Part of a small language model's weights: rotary positions, normalized queries and keys.
Each number is 50 + 15 x the weight over the matrix's rms, rounded and kept within 0 to 99. Layers, rows and columns count from 0.

# layer 2 MLP up, 1024x256, rms 0.1, rows 987-1023, columns 64-127
77 53 44 52 30 28 74 47 27 52 56 58 41 66 50 40 58 46 38 69 21 57 56 41 51 58 73 84 45 64 65 33 77 49 60 44 60 35 16 80 29 64 55 41 42 42 49 35 31 33 47 30 13 81 62 73 65 56 48 56 48 40 84 40
66 52 72 33 79 54 60 69 52 68 80 77 40 76 67 51 36 44 44 48 49 48 51 42 29 78 70 79 31 32 53 15 58 71 69 56 55 42 49 56 54 69 49 66 75 45 26 63 32 41 25 44 46 64 46 29 26 60 68 75 57 53 65 34
54 28 42 53 69 46 55 49 40 38 33 24 26 50 43 27 63 50 48 49 52 41 54 42 80 31 95 79 62 37 43 42 27 51 62 60 72 41 36 70 40 60 49 43 61 58 53 49 45 74 31 62 26 46 68 33 51 54 49 44 49 84 60 35
53 48 51 70 44 62 75 29 59 35 43 69 12 62 64 40 42 45 51 79 30 52 69 45 47 58 45 47 29 79 45 18 21 87 56 84 44 43 44 43 54 61 44 77 50 37 50 52 54 44 57 63 50 33 65 56 54 74 22 16 58 49 34 67
51 50 75 56 38 51 61 71 41 34 43 39 43 29 42 53 57 60 48 75 60 44 21 32 34 48 67 43 40 45 48 55 58 57 46 60 26 74 05 65 61 52 68 35 38 19 12 36 69 57 10 81 39 66 49 48 42 62 48 68 56 34 31 85
53 48 52 78 66 49 41 46 48 13 55 78 42 58 35 53 62 29 34 36 37 54 46 37 59 54 50 47 54 50 39 58 69 58 52 43 56 54 59 64 63 58 43 44 40 45 32 55 68 61 19 84 51 55 49 46 36 59 70 21 55 28 43 46
73 58 52 29 36 55 76 70 63 54 67 50 43 30 39 49 50 60 45 53 25 56 51 57 45 39 53 86 51 51 57 57 43 65 32 48 53 61 52 47 69 49 46 35 63 58 35 52 44 55 40 55 52 48 65 46 49 61 47 51 48 77 51 34
56 22 32 45 63 42 61 35 83 63 61 45 28 29 50 56 42 58 31 64 42 43 65 37 63 47 54 68 53 46 49 48 65 60 29 58 64 52 51 63 59 52 49 73 99 45 57 78 49 38 43 22 71 57 37 31 32 61 48 61 61 53 51 20
75 16 79 66 47 37 48 41 51 71 48 50 54 60 57 37 46 53 52 54 23 30 21 62 44 54 47 56 33 47 59 23 60 68 65 66 38 29 52 56 45 62 56 66 50 71 45 34 39 48 38 49 50 99 31 37 67 51 44 72 64 35 47 27
70 35 72 59 81 53 59 76 76 44 52 53 31 54 83 49 30 77 36 59 34 43 82 28 40 42 44 92 50 68 70 13 56 71 56 35 46 36 57 59 81 64 47 72 58 58 67 71 66 37 55 51 25 53 52 24 44 71 48 45 62 22 31 71
66 33 51 72 41 28 61 36 65 59 61 39 22 56 48 63 24 63 38 59 28 44 40 41 73 58 59 53 24 69 60 44 43 75 51 58 22 17 38 34 58 62 60 50 65 28 48 93 33 56 55 35 40 65 59 35 43 50 56 55 60 53 90 75
43 55 86 46 54 53 39 46 69 26 64 44 52 66 30 66 55 62 49 44 51 29 48 39 72 52 31 46 31 25 42 33 54 50 76 48 39 66 54 38 66 75 74 57 53 64 39 65 52 51 42 58 50 35 35 45 27 71 72 35 78 67 56 33
46 70 38 45 42 51 63 55 50 56 87 41 58 42 47 64 42 46 56 51 73 38 34 49 60 37 40 64 50 62 47 69 46 68 63 48 49 41 52 40 52 56 60 67 37 37 52 34 78 33 38 48 43 09 28 46 34 58 49 39 40 33 45 36
83 42 44 25 33 29 80 67 68 45 66 42 20 73 45 59 59 53 40 50 37 66 59 32 79 49 39 66 62 28 46 60 49 75 81 64 50 31 62 56 62 70 63 50 58 35 69 37 41 71 33 49 39 37 53 47 60 69 39 17 53 73 50 47
43 40 51 34 44 29 61 65 42 26 59 37 39 40 50 50 54 56 63 59 38 59 41 28 32 48 52 45 33 72 44 55 26 50 46 62 53 22 50 71 37 66 52 61 68 40 42 57 27 59 50 44 40 38 34 35 44 56 60 55 51 72 57 43
71 16 65 42 73 31 82 47 52 72 59 66 26 40 36 35 70 30 33 35 38 50 63 25 50 39 64 67 53 45 65 66 68 28 47 53 51 42 60 47 40 60 61 76 42 67 51 59 47 39 46 46 00 57 23 26 51 73 43 42 60 46 55 52
55 42 48 30 46 38 57 57 64 48 73 54 46 52 56 52 33 50 47 67 54 46 50 69 42 67 38 58 67 55 33 55 49 50 64 60 54 42 53 78 48 60 37 60 39 42 50 77 35 46 62 38 49 62 43 23 40 44 68 68 54 45 44 48
59 53 51 47 57 32 39 53 51 60 44 18 34 76 63 33 50 11 74 63 41 35 54 68 41 54 58 48 47 35 25 50 49 44 42 49 45 29 34 46 46 64 56 59 51 36 36 82 58 26 53 71 58 63 14 22 55 46 29 71 45 63 61 79
69 47 86 26 27 48 66 47 51 38 61 67 46 52 62 42 48 56 23 66 52 58 58 48 45 41 37 60 38 53 46 00 47 67 46 66 52 47 15 55 53 80 50 75 53 49 47 47 42 65 49 50 54 76 47 51 53 64 48 37 54 63 52 07
53 42 38 30 70 53 53 45 22 59 48 40 24 53 50 62 85 49 39 45 25 37 47 70 44 68 48 55 77 30 41 45 51 91 44 48 56 66 61 57 54 76 54 81 57 40 52 61 50 26 36 68 51 45 22 45 43 51 34 75 68 86 48 71
60 51 46 25 67 74 66 75 41 55 59 58 35 61 35 30 21 44 42 78 47 73 41 54 43 47 46 58 40 53 27 38 39 75 63 53 45 54 32 45 37 60 36 56 86 50 70 38 44 57 51 58 61 37 40 51 47 45 45 28 38 85 83 41
49 61 29 25 51 58 43 74 59 51 45 41 56 32 36 44 56 45 62 48 63 33 79 21 75 45 50 48 54 60 50 55 42 62 30 49 27 29 11 61 56 68 41 51 36 49 53 60 63 39 69 51 65 58 42 33 40 48 45 66 54 74 63 73
62 56 52 75 65 22 53 57 80 44 84 46 36 54 78 77 23 53 54 54 49 36 42 57 30 27 40 43 59 40 46 34 20 65 69 59 53 51 51 40 90 72 45 56 55 60 37 65 44 53 64 48 39 47 35 35 49 50 44 51 74 64 47 51
45 26 50 53 59 39 41 39 43 27 46 74 28 61 54 35 60 72 48 48 47 77 44 40 27 62 16 49 39 57 42 35 42 55 35 53 45 30 36 40 45 55 26 56 55 41 71 63 36 31 67 48 36 53 72 32 51 57 60 42 92 48 42 38
50 58 88 74 47 42 49 58 55 43 55 31 20 86 43 44 39 46 49 61 28 47 39 63 37 59 46 16 59 40 39 42 50 57 68 63 67 47 70 72 42 68 36 59 65 39 53 42 47 35 16 39 42 67 35 56 47 54 50 37 47 44 38 55
55 75 35 39 80 69 46 60 82 63 65 46 52 70 29 57 38 18 40 78 49 24 35 42 49 33 46 58 62 67 57 73 36 61 52 60 83 54 48 59 51 47 39 52 56 60 41 46 61 40 57 51 46 52 57 44 28 58 64 52 32 41 66 19
39 53 28 29 64 26 72 54 56 50 44 27 47 60 39 68 34 16 49 61 34 48 56 45 46 52 85 62 45 56 54 48 24 56 59 57 35 61 27 49 23 60 44 28 44 85 47 62 42 51 33 56 62 71 44 27 58 43 18 38 61 50 51 47
61 41 55 47 53 54 44 26 50 47 72 49 56 99 30 62 43 62 19 59 41 64 33 60 23 47 65 46 20 50 80 39 54 26 49 61 43 66 47 50 63 71 14 56 80 19 34 65 27 48 42 73 35 21 53 83 38 68 77 43 45 58 33 47
82 45 50 47 40 50 76 51 43 51 40 40 23 46 56 34 67 26 29 58 44 78 69 50 62 22 45 69 66 83 58 04 39 40 62 49 39 50 65 35 69 70 40 44 64 54 49 79 53 64 68 52 48 39 52 05 48 60 34 48 52 81 35 60
39 69 25 30 43 69 57 69 40 59 40 33 46 43 30 34 42 59 35 54 51 45 56 30 34 72 67 50 48 62 55 66 32 41 48 56 42 46 58 89 50 47 57 55 62 39 60 54 61 32 34 47 32 60 49 48 53 56 54 66 66 45 60 54
76 18 56 66 60 53 92 30 53 42 99 60 37 43 63 41 35 45 50 57 66 31 67 45 51 50 45 45 41 41 36 17 34 79 56 46 39 74 10 63 54 76 54 77 55 49 35 33 70 35 58 54 48 49 64 44 62 68 39 52 45 31 78 43
38 42 60 54 62 51 76 92 59 63 56 41 26 71 20 35 55 53 52 52 43 58 42 64 41 71 40 41 39 51 59 33 39 64 56 63 28 57 46 60 16 50 61 61 66 41 27 46 61 57 61 43 44 50 64 33 56 68 25 41 34 39 57 41
91 46 83 49 32 63 48 55 77 64 95 40 28 38 77 51 62 49 31 47 54 51 73 26 42 27 20 66 47 45 52 41 29 82 16 54 34 38 40 55 64 65 67 41 72 54 24 65 42 23 54 58 35 31 03 50 32 81 55 44 46 95 64 74
52 23 44 29 63 68 54 53 19 38 61 53 40 43 56 34 39 41 39 73 38 67 40 60 41 38 81 50 48 39 66 24 61 77 19 77 50 49 36 66 68 56 60 73 46 36 39 48 42 58 52 38 49 55 61 55 59 74 35 61 70 28 52 43
42 48 59 39 75 38 46 75 67 34 46 38 51 52 42 49 53 55 10 46 58 65 34 44 29 63 42 43 29 53 57 50 37 60 59 61 53 44 40 43 67 60 58 45 70 23 56 68 68 58 44 77 82 52 24 38 32 62 51 60 38 64 70 46
64 66 55 59 25 31 65 43 32 56 42 40 41 62 44 53 49 35 34 57 50 60 44 60 51 34 40 70 46 51 49 49 47 60 62 49 31 22 55 64 54 61 68 54 71 35 39 70 63 66 65 46 38 71 49 41 41 49 45 49 41 32 69 42
54 18 48 58 37 45 57 60 59 36 55 24 42 52 48 49 44 34 29 62 65 65 51 42 45 37 64 50 58 31 56 45 61 34 50 49 40 41 58 52 46 61 20 47 54 55 28 65 53 51 30 41 43 62 55 45 55 68 39 25 55 63 69 53